Weights of a small transformer language model: 128M tokens.
Each number is 500 + 40 x the weight over its row's rms, rounded and kept within 0 to 999. Layers, rows and columns count from 0. Numbers have three digits each. The size before them is the row's rms in percent of the matrix's.

# layer 9 MLP up, 384x96, rms 0.174, rows 159-231, columns 0-95
105:493521516506504525522547494456486476479411451423528537515548530522518396504491477435497544549580495475456494459488592481507612553470492481520496498451448509528534520510471467548582466472487470485465463502565562509496506560502503509493514493527508502465491457572475444506555425514467535578
115:477471418505516466488427524500474511444526510573488571454521499502564509524506554455548525485491488446543509554472539537488523492488495476515442486518459484491512525549498554513464533544445456521545527471590553553470500528581562547494466414490536465488413461469525557506463424500454428484
091:496551521535499474490414481504474521414506485408517534526468507528482513437532486538545411500500477512519524458518503501502513486406490461508472551506489521496446502461504464504505403523501417440513542486397515465581434510498438479536487493488501546466472555547542570552480449442537509491
080:479562532534469476529467464556428482431502483426545487503545492480487478558486530520459529517509526479437490459505458421523501521444419490483427457506518457541484451427508508552454538494552472474511593461513495580409465475487469453504502538460416470498525535529498528472425522474466499471
100:532544477560561461461480507450556519551475518434486551486486517459565511510455475491431474554546547479456433475530494528517490428540572495504504455526520519529510508510454497484558428530489502530481520517525461482470573458493559490539458518484485494473517472502550483333527536479537486575
112:514543509457554502512470578524508475512536420458615463489496496482546481507467527422509435554487473505498491558583455411491520562470522439489455484490462539520482521459458521470581527434513538497530484479560475499464510503443502450527527479531568455468505504555595512478463526520484459505
092:563538494461516481477405503450543505469453498488499539486474490479521547492487510451612592593475500488513510464552497481512491515523542437453538498535519518486527499515538468497527482469525468470506487543469490523428516485553488455402478477524480537525440533490579495523526475516586620543
102:573430483510538492473435477411456576531517519496474548520490500518538552515519528428552405525523536505503494485596526503562539473396521489505545457502531476497499501483572482543487574532482506478532460549482399542511515545547471508495465573525519525463513470505535479483485458527489468547
117:515500472486504499523518454519495430480483467445515533474412453517501536560474468516574422503536484513504483422534515436486500578527450493500549468456484533501479484459526438549536446515534518514506482429519411416561464542493489530519468458556498571434482528433533568486534526548491557502
134:477514532481529492493469538484574469531527490475478578526477607505554561539466511475481533550537522508453434468468475497483515562444429475465423492425506526477551589490517535518504479519510579500522506470538507425495438487458500495538482537512521459492440541540490522562442548459446423472
105:497550485546566502417479515538432564497531478561471501512476461445484541489465559455499543505506479513436573476467509524543538448484464509502468400510540495480486545459508502501498503490468518497558442485509495371481472559494524488567528510452531536483519534479461429506572455513469404511
099:503527529520539563542481509477524523459462514460427542505479520490476418563510482499519487475472569448443488495477501434539571510515538546434487488464574532448551468539528465521473464449475524449524519506499578542371548488536521460493489529569542535429558531493542531451552480484497517488
116:489510570517499442506516490493499467436500502453545545516479500495483509526502512512580468517588530510495517443471474450427421553512493516542506465441532445537551464538515527400430561469471496571552527512523562461478547544523527584484572455513555486514498484476572516455509538508462477445
096:468505532471460520449508564452528511455521507442529485467521536477458518489535406557505573461523500541465499495411468519477498488484540508510501435590510495532551433608481513530428462449522455456480487591515463521473495560512548534517500558470507437511438477543444476448522485494452499489
105:504493510532444480523511488484490520511553533501510528507477526502497510516512454522541532420531524531484549576597566455408443514457468506454413521475539548510490500464524472550500440537530540421471495542524517474554492481428527478583441420484504431535511523494502508430492602494528503502
125:608469455449501550461470519492552499554530518544535455475504496491437454489495446525458515536518482485501456528504446472485516520530548486465483464462423436541433538563494497509550382526536489515529466544476473502414547547499473507488505470545595493508487583486486465445490482489439533454
106:544448408517522513445474450565492534512547562560457549525500460474487536473536482493522446481470442468536500486554463463466527445527551502503480450467510538482467556501489530496577503501513460581529531473518461505467498556520476492507485436504456452489506514450470513404380595476521460504
084:440526527477513516431459552479469515521509501506498426556498454540462506501531573498526550489576538459508546456431460482388505520481495461478554457491547568515498463519516506499529472517503469606575514466493542542511544506478466577509516511410453454531542510513553487476525444491508466431
103:514561521487478473498433545396558404450469390538482522421477553430488483572496506518517518489486512526541529494558504452479617548482484492451493542509570498455551512518485435496470465439540480505501520502505480496481471517505509518552479453493528500490533540555553541539534550511534478490
085:492477538441515478515504459555435454501564446471531484494543462535493532516532546389486514564571507468480530455447452464392497439433526515542530495518473544505552438487517516497512436488534472516509534481527520445572510522524466524535519484488412463513466453456440531467507547464546532550
095:443561529480449507491464522487498515480464487474487458470429567509580493561492603529475557518553468508472470511435505511524481510498566451473488407457401455458521547537513460429555554507473473462500457469483529496418463514502526472465439493524523537546482556470425506474515489481543482522
090:502504511543508583489463488625506543526521522490499500508544497524468530465486472475479541530449568482482513458470489467513486527345473438511466422483528462494471500557469470434505531496528452485409571544530508542451505478451522511464488499464402534508466453473517530545481529532505476509
081:503489472487522514493538474537492455525473481508529438554504575513554529504542477537492487436505482553427481494526563482454473434542504546464476520492412468579478506445479541568482443492458529487510465539492498597436568481451571471481506421508470524565513457527432546512521470561535462469
084:510474600531561561440440543518524440466565545497520457486477509402488455508474497469546517542507547517488512589478484510475451460451494518502487440570529492501543474521511522486565535517525548455553513440489462481490480510424529517606548490504483431549487510456562492551541485508472471492
096:483447471492534486477508495483472467463495469593477561582488478469424578460485525518584485559490527575492510558569526469481576435519518523514457507437479466489465466484556465444497445509501551446531465506492458514429545518501479502471579515539516499498514555523615504478520505478460502476
101:495479484429510467542487493468498440572395519468481531488528513498452505527500563475496480511507489505472431481459527524460517463505499452447493517480587512522452529556471457493470504428450434529501608515496524499407512433464447442487493501526425492502539445533558588486487543472541532479
111:497487519532519526452487507605543584471481510450482558495497409475525505548512509463524442494496501541492467442517554495464483498461451503402480497484537545506547547472486509450496541515586518503490499525381541521443533556489530529453437522515450467482420510552484483443514502477518573470
131:540458451483487521483466520521497569491500516532497520515525481465462511445552472520515489501519467606433480519561557499493532442527542440507461467498432543527421481442525504458559493570517507507540538539524519467497542552502500484431553433596497522451555485569493451485550534528437526572
104:492526542498512558513592506513480524409513580512479465525475489501484466518571562466461552513593480498533526523438595496465527503501472497561472501603499463476446513483467504471447524488499496502498504506513418470471514462483555477490570485512453573459527482508600531419454493508491518528
097:443457539442532580507557454436504491501506525486469424485543473536449500530501549443491475541510508471452513455530508463472449546527522477422478519569524523592511473440496479528533499516504402499597496488515503486493465592528565511466533537511470562572457479454499538506542476480557483497
107:512449519505516504516514586478483508510514462419521494545489525488498425516465568504483477541544456495498381488617554513498489461520494466494533445547570522456423498558492493541513530482520521465532561559469543506516433494483558468517496452529510529519397447524554523529499473537486554493
084:485508444526538478512539536535481483448497524544506496467477621496453566574504508512487485529491533537506568459537530535503515468417473569534473541484496508495459478608544548417540490588540459531420502489502582486425514496496519519543507428485521531508502439539504536481457484524489486479
093:494437523542526514456525529518489483462529511439530496466542567535532524518529514536527425505497510510471481553502541442504461435443557488469521545438508538524526525578500525477535484489574445505487480503444537436540506453482557451492495504452424483451501494590420525551531479604467453559
103:530458548511495537479467477500565515544552407507552541523555471480517437483512554489471430474497571505598590456563526434498469482512490455457466542470498577499482477550555474483503524530457496533481476516460392526510522527593448522469529498484531529480496430478488453498512528490519481532
098:486416474570508598493492476574510454403489508491521468458482506494520460521532468519511495540499499523531485531464418510581526535460482531476501428495519443601458496524448523498480503563464427521500537451519465522428531519579513547507517484479438444449472472528550475478553490538474519471
088:437532527504526476488493495456487469481440518501491505548549478585459423569536531467526568532554488432448526540505518530463549538515461468451535455486429519556431515480511476510551481492493506531528474474549516529520465585506469413496515586535462494537481476529442435523562454456505563533
110:541451545536443469464497540531491571480620414484481521408492457532543541496522529489479511496533539477508503511560460510504459467509512527476481505492473484438540486509491499404511535493514480480542529438526523523461522532425458447522529452578543613441498487456524503434553479530494522506
100:431471542453558445526500478460496502496546439532478485458523538525503612456510414401563546459515508425560502567528505480504435483488539524505505466495494493549498531423486538459491542465499443496479474541424511480491425481517547451478482521499546514456460443448504462502475479475530553530
111:463564604530566512477419500492429474481521451517552541547466459482502477580465476427474490547514550575557447469585480454548523522499516482537501502539492450485528493532543543419508480546444492554496516553549528493541472501458537475561475443536505454466507485531546476512503535509543461511
097:509525456415490505520499607469469425495496479484481529470525525573535490500503445556531444456480514466495510498442504447398527471535499525528432472428497539542478428488518425483489495536571531498572488470476507461466522550493535456506538511541509548446553535480489545487505567509581518451
110:465463567541526540511494595452443495445555512424507404513502519537485494490481487534461546412518578503469498520530526510469508423494542537452505482454487479491462504527556502453453555451468476546544516461525439486475502528476454507489548511497540407492510532481529490549601439499465503453
132:533511531451466460473525491528490577500525534531533555522490507501481529474489481496487591534432555476430542468497550533481452533503429536475487452474504507590460461543511595540458574519486593529478512442512546446443543445523490479540478474552488531432458493467476503463447521536544521552
095:553469536485495549505495487480502515594529486438461503511480487535547495552494507500476464515520520510503532518465489487518414409472503481511616501528517535513547457429581470484463460473464515462484549495512373467546518464486463476555471483495459511506560501494492531469500585516532510380
113:525512494451526533511489545472551531536486441530587535515553445476514474493471485512489410485523456444485551504503574572613496508472483481444467454455482567513469460453497487531482489467513476489514440509502469507420583536522510488550522510516476481424513437496625539478514459503510526526
097:538511574565496508502422468548549494552532510497570581498533486546440504528447422543471438501603489532473481427463523472494467488496497551445456502532561502505544541526484536495497503482467397451468461521495527534559459495451495515523464515492497486490481519464412523481583486488503489566
099:490468511535537504481476528580517624486470489473488544544501615492452430481498521549532454435516547520482554496514481535477452515484444535428450543455549548461479550471489497518514538541532514411571492510454555493469478530461533473568474485541529464504499517519481506540511484461423552500
102:536454522564463520509507539541532494465523436509490608487442582468483497521518534494465492541535543537501515501494546490485577467439504494576465552468499498479556521509492507423559529490498542463367487490493535458474480475528491444531517548540516517447530424478442472529520572455555491530
091:471610535495464574481518555452481469489472512519527508553450465490420520532451526499534632452565470509517450467475528531502468402508487498515456493536430511544557548484495500473517482470482546534493489496505481493509506459535437499497478540516492496438529467537445474550507480457580414470
101:518513519529519588501530564476483445480535448473534500526494503546567449510449476473526523499480533488505513464555501511494580487528492550452485389410537505503534472477467428566517469564531504442516466495488497497591459490558532527560482491474614513520486535501531454498550518506458426514
102:481509520556546521450473482489536481489504396530528516501506551530566473509480588508452495527527536457509470445481544479510512535651463522530521544499521523576536473572497491469539478467514472500513432530433532490496520539519507507576453550475565526489546553478539462480555577507495468531
097:526487508472497497473416503517512539498501507511470585487513494526475583547523472471507506544445522558448523515492529473506519466448526484485493484477492506440459501570539529416477533530528465483536465636478595480495545536487455544575465486504470465403450549481438474487507564472521513560
113:467488479481526527455471514529522437484507496452470533433491474512494486548568553481510538535522531505422563535523518447468504450522477440443428455478442486438504459563550417469480492505444531477510506451476590484464516562451472547427539462557510515387493457533538506507492527548499506493
101:543514545494551469506454550478509522555527547528491477480476515481507513594541425486412462496510441485449490449480468502505546471575540473535453415496568502519507551448515420489556450427519472483469488543476519588504532551520505436525497528485541570479493477535458476519539451477512435545
083:507538484532482455520456520461516501406568523411569523585486510501544495480485478478413511485463498476592528472478576523514456511422490495491551454556501537494512475526475511451547452488528509473484550554485520584419528470569494521511512536504556579494470486459537580507514489525483496524
094:566517527564482593511433564457484584476446480514450454509467453449483440588613484465507520500506479495505524487488486534493490512495536543476455521511502516573504540504440484449494436506431537530518483524474459532524498503591571481476510464592449469521471448496533462516505508499523514541
102:612480555455588518531540471491495498441487485455531467500545607491506445516522521576460521486480503494499497523475480524488509454508493536437554489473526524487516537498416531500564546457458500533584478562460527454468492500478527411531508436539512463549557500461472521491546443545463551507
104:513516456533488477456498505535550517537538539548455541501534513442480437488512463470474550574571434489525486568492481463563475499560484513459370499494487541494482523506487477493498417459505499479447450513497546473444473536600487489454544495527512519500461379582485490473532495467482480478
086:499562572489481517498502542579481503539517428472513522523544522556540443524453419508475552482515492453436476539522518497541497460516442499520502557493460475469513495424470549507514545436417478508466479433514423518520532528495531489499433462528515464460407522471493434461599565525506513514
085:535498506543441481496480512463527419544519482392432531564547498460456496491521491534479533553551493500396463513546448460572555450498501491448473499469495469496500502490520482533523504485548452494436459601491528475477493487527487503538434532508466495547406508576437541488477436490517464514
099:600451430506460515470548450448416532473522551581463521473479486518474518494487499571521573546532468415475447429467468522462504457468506471510458533476571514519532561464471410502487497473515445533478487542526541509497514522593519481509506491467496498487546508551459483543520461424528459497
107:515539492536511494488453476499477521483495471456484500440463552495507540514477477503510438497485436398521489487545517433461459481516537443490478508545524511526475587524471440470526566489530573519468558514522493499472493485556465452528409526484600563510475455427442455526520586547498418484
100:444573515537527454444497527531508503443486469557502449487503510431446518423505424553524537492494503483545460434556538484482546543506532542521444507483518474486526506487468547482579543507527467520537467488522594539438502450482597497548498491488513436404437475473545528511525492463497566508
085:550534466487519506457527458471485514414465580525514502483537488497529506402541439534451461531548461543435483476476466426521501432500528450430488531445531462476525441496568417532493467493543480538495543476488439447463518518479553474475563513537441485562455523529484465475539507550447521541
111:541441392506472490525520463529498478501519535523580588484525471458580526429472502541541526494519473530502500438528571457495544474490491518515508527482489460470502494432526475500537479510588470460585488470485457539567515483547473503553538571513530526533419474418564453474556527506492506512
088:542453544475499462486508504544486533477469479387485480442517589486575490473464490552422461587522549444474617432546492477501515447479450494488492491504520509538472473456555454517481532483515462489525449538551508512486561535512567511515557442518486507533531542508515544470488531456507576485
098:523471492532445510492516523538460551544476476453464572588531537467558550483534537482549536451545534529508543504462504483520461422480537505579413564494559506468458505518516577505481485465514524549560494520570477479497529507518554513570472575465519492574521491502397477524509513478501462555
094:455581516540528554531484528483507498516526588549525458561486476505449477489457512526545567431509481501513463494462533533595549560566508495497510501493521566514455559517456547558555517524477511543524509456516463544492450544489495558507490598464509544483449450549475492580559530483533438500
089:558494510566504496420453512451578543502475534473531480580484521511548453536527503576469498556426492490499571502524558530535491501524509424457511469500490499531428506469510392518566492547568539569520517482523451509476510548490530521556489503482482556496532475560515532558563516563524461480
087:532484473491478486460544502529540498504407483466485504466497528463494519401521531459559579505551518494541573557438467427448489481498459425534522550539519455470495524500553554499513540480484533542513542422545502464528486550506468561442511531537513545422556534475461580554494555487479508485
086:470491466546586543453569503546438430441456481537472510540430499450537503504506522411481453475466475448491519495468520479570482489485478524527534488462533484506540517499450499415492451499476468530489498434488489502522508460507465550486510441470480502538463469427521522513546512624383508510
087:502527521477522563431484514489540513484514529567448598477525566547479466507483534460517511525535534488485523485504446486499471494557440508531541476472477546420526486421508472452441547485495470556478555441487538511524520499460540514490446489464491481505528435486405479544553526643473490455
093:517459418501521501396539569461461490525550513466505532558453449506489592472505444538574555545499546533564461568506519500480495576500518482493472534492487518568490498507433482491514530459461486566507503513504490484565447588510515534477526521512503471506515520382530524566500515534450479511
081:514427455490562546526503478426480476557517516597486576440515462453555475502506485480511521536491553468555514491498438414561467413491499511492535488473516413515515499525477553442556486457503498509496454563449544497487475494416517539470442518517486440479489527474535504474560444452508556509
# layer 9 MLP down (transposed), 384x96, rms 0.182, rows 159-230, columns 0-95
104:539540545463532446472500505525471403527528545489534499457479483524490522534441491532378544489501545525505496502491532494421500494599575448510501570495512493533549436446519568552474484463491482506474457448492530576536428535429474480452502494546479584510522498470451456464488510487493484507
124:489441448485425515451442493447509394517529414501509536485413540525533576515475475544510479516510536573507418500524476419516526563514501459567545524468453513496509451509528473461533407468540491511493474485483501533496448482532505532485517524545479438516509487488540539581515563437514502491
094:542490538426413525492486542494474451421484483548463504445488536440435472534465555534551475518497518503519490498470532517481416536518491401491469408520435449446573505542504466487505459557472495450454475461465543516529500516543569509489482493495505553468456519509497427458550530441443513514
088:579482453491402507483391452512534418504449477517603498537504501513560532570552554510517470458483571473518525554530546509486473512490542492511505482543558471468481507487532546614511507492522489482531534422476519497543499465573523497465525512482483458541547526468490452527520502523475557534
107:524456496456558513608525447547473540449550511509445445514517500465502534452489504498509505507509499492496504558483532464513481538510506450586474507532489480431529463555456526497467524479387470469452450593507554506543515531492522518485473458504509557504462506525412494517582491517490380465
111:615463533503443487490526497474486486592505526543503511474558514550560519497506503484505489525529487466489504477486604466467491492524527485441489494511518509521495464536502584550571483495493523534510577498481466436471506454481538470486518517467523543436538514544539495556421541432496492647
098:565495480547528522516463533552466556518488499522497430446562473532466540512433482475533437513507524477521515590476459526510457516511492522516473427524476483402470497484430511495577465478537458471475504490485468528494472451512438492493520491398507529518539504492463490540454545348484546513
094:427490550436480496502513573565537428492508518542408472499557519556535480479526465591530524487437520580545477500476494532508411565541514531548488467511475512493498555509552559536532464538529517464466518463523622422454506478473504576512492487517462486514485529467491514541506484508505517527
113:494438452472615544511539502417493561536478511451567506547473510523459552578456487511496533559446424503429468489502562496489515580566569460551503574451493505443532524479486495523494481484529462464506499562510438521487526487481483534474494528523505438460443500474508522440457478484458536515
155:538540456456500508522453514500580542558462496495511509507572490474538528559570470576501473561474497513468434461536406455517505506494493517493570529470429467473491493466498519489481457553564503514515552514504507407440508477492508537582450551538553509468503443551480495539461517442498432572
095:510579450458492548476512555482533540506506460493440565471508551453468571559534460487592435538437509472501517530514487437486484503486452486463447535485494549528469572507468528511534508540507514438501535559509533420416493461570453495564508485489431467489462489463511492430525500538565536517
108:486528587503561508546498565554471482516480491413469501513469517502559501492498483530504434540514522478499510533479539479485564570517450492545488494480528478504478524518388531529478519524456525540448482546456503516479534521417467618552573537491493541571543464499593506519507475452470552530
121:503507519581573554454506543438476506469531495490546491503533457488568487597518516498457420531484524440563497547517519511521449464438503567474545462475509453521526511512485510537447566501516501419445520467507505488511455366520529483438476472447469479565532482524512483483501459475434492473
096:478507489442487503527484514544561449444509519474531403488499530485525489605516509543505437488508503515436473519487498463525488490542500401471487557508455449487509563514508552516597507537505477487502553462545451442515561405487493518503535492448547499474533523414512480573526417511447513485
114:504514577525465448554532509513477481438546456503525450511549472503481463540563485488386590460511521534495542507486511472508459471510512481517408502462492456501479508460450430495502532559506512505452510432571483476574542539522480487537459500501511390550467486556486426512502483453438542499
150:477551468493480475474513436520509512463490503504411487521477474458445504495546478524481492462522463514483521477555463447528447521456465504596567464515497463465517543439486539530551505509557456477524503508512535429547496579419457489552519473530520581475512567555461441507562563559467452576
106:509467510461516444509466451421539510542543458452505451481484463431525392515483408494486554448507490580528548528590563510484486470467552476499459451487527465495448498537506525569506496485534501602525520485496501503470490509481499442479570494445552470547495466446502428460498538541540495508
081:505457479493575533512591542487522525480524495412574489474523557537533547532426449498477450497424577498499429560450473508499505537454511510549513460562498486444553532503473486429430516474475504484416471487535517524446486495469524482438539475541524550513504482470470497512494605518531520466
102:544508479560493488504422514411486516501454541529537515495490470558521589504473497465467476500479548555473540499492490561507514467476463584445474482424535534528480456483461541532417517536514562538498482552497484486521553500454493569474475483524438435477412576493498552502542408503452495526
076:519453476609439494495494535486579505493515472471542477472495566528537476476493449530480452495556486553493550512521519495460465537499592523502519478503497423527513548490498510499424498465469439447477490434463540518533533493480449513449506500568531583488533543478528550474432485627484482552
089:464478582525561474533442480457522449499593582513448572521485563534501566456395506488543524480486495490429416477462504527512517512516535526529537450542496456472481474537525483597547524489506518528518506494558521514528503575451448498500533506491514476463558549514471517542507477465553561480
095:508550502474479467498539444490510522507437429519525483567600505539494521480466504449541495503441455461525528535546504486606497493510514524487439500552499514488434465552495543547568494457578570471489458561466514475516517495518509557623555425506494538506502539462540456515493496497497503428
078:554485523462469510583434525452504566444507521491490503487494510448431478492445489475461572550529446484523552533469460546499517493476479497453494532438542507529528460514536456467539504519513470516592516476476479456509521507408501486413431521408530491395485495514573477463469562504471525468
104:499529469350495508518442489479538493514460451522440454490502485536508457470509537482465460482556466458451496452530547449579508486445488468502512492486509471482471536480537526445424487432497449396442448502455505474463430467466545553566514439478472501514562512528521463538456473476504488510
099:435508566576546416533475502565495489422468491532516464546560548539506475533507474459525496473532537573502527557479488514548555504516494540461460502480468475474578497507505558551437478527448451578470500453452441554479404507514486439539487521505499560531563541478493554550488509502509529494
110:541458463477450529504499551475461521509466390541530505514473453513527500545588527503474505533493482447511468486473473468514486528514510563523455447527487538500428488418503505522526519484472489450435463549461500526550455512580470562559444491431561441500563465454587544506521534443475444495
108:512531521453548561526486434505427469503508512557451542549510578519503532522477446512525463450453448573534515488483498473478549529494584493553535481471489498457444497505546479490437539411474474497482502501551526438465493485591518492613517508543577480469513515435538520480556494486515500564
124:431414481453571528522476540507492514488531532480590468469532460539462519453494509491434568479488543485448526549446483531546570477428513485464480574472487472520546474569473495547457498470425570474490526494478484568486430503422477464526521503476544495560512558514525526538479516451509518433
092:506476477519502500415549492462490510474406478506530507583427446470572540533538473468514528508468514483524549529474450526490425542497495485533394490473406509519555489525536452527501553487450474576557560537527506482527454538544486460543552509516514495454506493458520578473449563465496505475
073:460486466470438506533461533519474515479446456501486508489497528552474516452505496528475473482518495510401465441481442439501472540522531462468452540451514473437474533483431457429410468495562516521450504409481466580526489452509471527464500520548478505581562502511468499429471488446456541580
092:459485510562435592455506497470479493473532378501476492470457538489601532519478540563512539523401472516447545449438531508482526551518451500462460553519515520521539510488513473454416422543519525475519507482502485505511450494524532508492531438477502477443557454495463438552505508472508514555
090:518507526480488506498456486538472519531550511520496500566564461530473496487490490560530471470515514512479555438456441537500465604483559474466513491433493418527561448487472501501366474472466577524514451460478458513527491496489484520428504516460472499549513508548523460531469553490584595543
097:507514523512562476459537576472533532500474525500482511520445489552376469564437541436477554448551449481462483509495459448491615472600529527489536501593529485505502490441473489544579503474449505545467547504518492503513502547517506510480512463511493506508577514567537465484460526482477475512
119:519471490419489422504487570492466541528486539544508523561420525506515497508515559502573524491509518467506522448461546515409482477465527511478479529482551525451434488409549569501475488397543520526494457429488507527496511565501493561468500493484542516518480444542453522394536504493519522448
103:532496509445587423476528458567520462581486493504439518539491499502518522524471486456481523462457541570402435446533516495535495535507460496559519520501506464452460537514525480496560524477492497484459450577479499490531470526410510531582494524484516470566540531463411497503595507492548476493
070:498437486547556461454494444543504514474444466467547567461467529424463495467506467480511485466488530504550567505525441502431441516509487460452451422469524510451519545503441526525519549475521556498480503489472553550532544400517468415486457442571525480483491514504578508437505513527455514549
105:505463459417486450451509556485460489488474451598517504486445454558552430484519459490431472449493509531466490550548505520484506437535590466533459555537529537510526486520543523611581454499433493478475427528518519508517471522482577559504549519485506501535505460496524542503509462515542503460
071:465472516529395497441450518511489463481456483493591576512466571505501500483471446537506447479493527492458502553519438476443501504600593501509515488492445504443442485549443511485444478485509430502492476476479498542559531462504450498463514483577453509478492474550425506458497530500504453579
113:548474492490490461498446493448531483581490513596531518449432472446544477499502503569515524469524402512391563547494495512491524507497521494486498565454519497468520491502493528572528521472558483518555535470489458546485541499516465532430468483464531425548486510523468490638500466477474463507
097:510500490524527559474537437604441493514527514524474511505495517431504556466473444572517484479402490537487517468465539523463449508530439597549453456525539510561514488467490512532517496493505508508557556518480508466523470542489521424525505522406456452494527421568493481472472435462518484568
113:517441544559556539508569449479482565470485471453470413483470457479489537396504472489504514496477506501522557569530525544485561521537505527467565564495528505567468542527506509488473509391431486521501545519516576524507533483489491492457487483425514475495526500467486453434464503558532434436
121:452428503503547490447494482468489395457550554452598442496554498451505426499497568484527509529515482550555511538608487518472475508511558452457517544465511447480566537455505456520480472440482465555458467491496514532539522480491455457490556442493569440509500538531523480549500487521535488496
078:533464501561489509486483540511496547510484507507581534514474522517494504453485514528428551489465508556412567382474453509442529542513628511520498524468536515461519548511532484488428523520556468512431499501474542551603466465553445485524491505501520553510513550479491511465475515568515515550
128:520481545477489500550447542507497495574561584536449566426468429399547511419472519503514497506449506547434529516544463477515445482502500563452549434464554499536540467486548503478544504483463560484489456533513469438478504476429507551497490530497491533548472543490467468512470457413498491510
098:432477477501418511502458496447455559496457530517460488493431561481453493445500491464456492523401502468463506511472537565482507476536602475455445451497533503564520464491502485463594544484518499539543558483528463556459532519532473526481425538499577524457511590480502485507497455562494504500
099:437467521487449489560572462544476471527457525527564515571479502484526420518529470540521518611540549474551463446570485479466508512462529468476466586479508435539508567470526497471390518496537457499511537486506452488531543531496464563486524514490519504412506544496481457501535473529505433491
110:492499518600532501505560497495406556542476529513518539501537536468451504520443571551506539471522554487506544440528505437482505527500487523543506450521543484494487500507473528541531517498491417456574457498501428443544462560418545415428458543501403530528508462503498545475517480482474525498
073:504460451572413555498490481522474461480458535514539554492499567487434522516536505479527548447496536525472509515565450524475535618504505468557474468433559467477473511482488491484438467499518519484506426491542464554522473499444470467454465554610543490521475524518483579475543462531497468558
103:490512588445517516539491528422508562463482533528599501497578510558468502484555505490459510482499478552495484504472536448526507501473540464492513530470520474517469578479455589450429504477522507498491436526517433527588482528463520550476490438408503471540515575467543462562492530458482514461
103:513459457455495511559497414521443462507450510469513524450502500453473499427591502516556500520474518562543467526505534520554515543478476424468459576503492531488505474424488425573502434472471550450550473495551464523582431455481494465472531471527498504503503501488526435427508472525518532430
114:486441543526503499474455448491483508481516552496570473496465530581531513479432529512494496525490527493436484473494516498517542533504457470479490592501538538456484531476379487489556370456470546501555549483487452536466367489497496547506504445532485514496530529522515503549524524474514505420
121:548461539496567447506429508547481475477532565480431498429535466515484498491517505520533459472557457459502535454464582525436556455555548500459540465493493560505495518552487505550549512491434478505463460451536468566469513505541493507457500471509498574453594434488472524521441486420551473473
086:506508529467475423415485457512495525545502545429461484499491553479472444548473489554486496519558517571494481377471552458489466525518489508602491452519508485539515533454548469476516491558526518520514481566479493522488485555512557597494404584512544495480499472489492468528533489501448445515
096:543529490481532502529530438478516492478519476499592438505486480493398500503553541484534510505492501512445521462559542434487541459513458460505565541627427491392472554464475534544562510480488522506531488551455519430520536511534517534515420510512528535483524491531487499498485485478435534430
101:514502467490479523429506504513543485428543485500567538538482572599482501592576545475524519454472552540500537437513551497538493548477570517509497518517470504470482452507548499509568491492516501433473465572454517577520500419470494492574446486494463485467430504534460544554533499434516504468
107:549559514492580487617551527556498505455481543486438475533536548586478484480484495480430511534512524520488473456477470512545463455536483558402511515550522488504459482495452521478466560487491531485533559539499386523525511515393486494511512473520547483457457492502498507509497471509406538509
093:575471521512512524513525456453481440524563515471495475541517534575515501487431514475541514533435568547515482439514505452495464463479456583512586483517414505521497482475546554443481486448523477532547522402545480520515508437432476501480523513443542458497473527537516506472418424476459506535
083:437461465566472460452477482450484414493491416516536622496496522482496533422553491513476537506449491489492501521464426503441454534519479455568449445527485474480460473551406484536515509475429487469488519525493538546516502475460451472465482525582520538464504558527466521461475474502465481557
095:494440529500420480461489493566455467444419508572546425457516527493540449480528439537506515441458444486533529534406395527468483506501494512525431545480528506532499563496577522517496467473468534540464510453457567495490461510502476561450527467499520460440522435461517480503521481506469447497
095:416474431470457469471474545557526454523526392496456501468519449413528506544548511488504488513444481542446523524516481433486462533466460500465539494524463465573537497522423502559527499438472512502482549507507549445498493436555549470526465551476508526547556449468516466550487585499510453471
094:547461567524571515457488484547613562512532512488491486432502537495527483503522497488495536495566432480406465510454517576532519548547506466476516511501504428531526582533434489550500536516523526487466574472528507470475453495456453535459517490545543459509507499508566407512448456518550515537
075:524473473546446477524537503500463499539450476509531508471479478514503482502503462505452483506491560445516545474427488475466491495491577585510517519507584537474461507531397489525337491500488513542438494541479457533514458484451492429399486470502505525565493482565472520457501500554528514543
094:453447449429567445547453520491495526478504499536523458553515460487523469534487470516446435424517483538481414539484469508523523473508485504506570528452559463587452518475479512539489480489517495494538496508525474517444446426433505416534519504564565504569520486497513447526415463474463465560
117:424497513533557437568516528465506552499420508498461437577539514415499503549531521451514477447504515550509485501511486521479415473444440501519474449521491470475544525515492580494477495460536497454487495547513532478479596563432510497550467475510437496502490530527462588448542467555510469454
077:526516522554500565465534449514450534528452476536567460558529524550463573510437463483528469468431506485485476509454501515457492507573623488480495489545457433437407514550481480516498514442500522544441462457513507510464465472535497486424426459539537465510530503550543500446472548489495480501
100:497428501478538484453457477463515522497480539541456423510550472519397546508493472534454517532498431458477492536568492545546514496539398468474556490487473484558563488575437480556545487564502464466472521465519546554516517462530424487459522473539530440498577486464484457455529492511469533474
065:460425481532533513518508456501474558506454432481508492528552546556494452484474485591526438497466552498504491423492493423511490486499565526520557484492570505504474540515453549495400488494572452515447525455455494530559571517509477445544529482501582509485539448525408484462462489525477499465
082:486524431434456454471493503603457466481505453521513592484559450493504520453488511518424524442486485457507478506537413418496475465534466560500453522451493491482513523529411502476481483506547493504459504496461491608549478510507561528442516517505524495479582546456464443483435514521491536495
092:492469477465512536501489437405461428607449451513531429504552475516493522512592489522531456451469494466568477478573457527522401480509493496546449493528469500541503540582503455548531504525503494516522466584554487524452493525484470563492467456496544471536446487479498476491522471510485424487
089:554429459423478443490513460531510469484462550532481445593548469535476466456433498493527439533457498426443446499546499502526478477503467464500527521571513494491479522495524510461556523473555524452458474453421518448476524444561429538531486461476516459497524526502454426536526461432537511443
086:525523448479433567413547398508496433461539461513532489496565530546442510529550552481544468426512508492458529525566530527501471488503467456530471449515483562403513532502535475539502568483511501446493499485474585468500481511456488559570548446458527513519542507479504494523559457483541530525
099:531497447478514477532516538517453491516470452504548493491486496522499461525520616536482504540523439500478464479557434521487521512508452478465497479577576528482516503510434527574579481517492522505469485535524474519436551534517509392546528388490532525428525458553576452495464456511557503491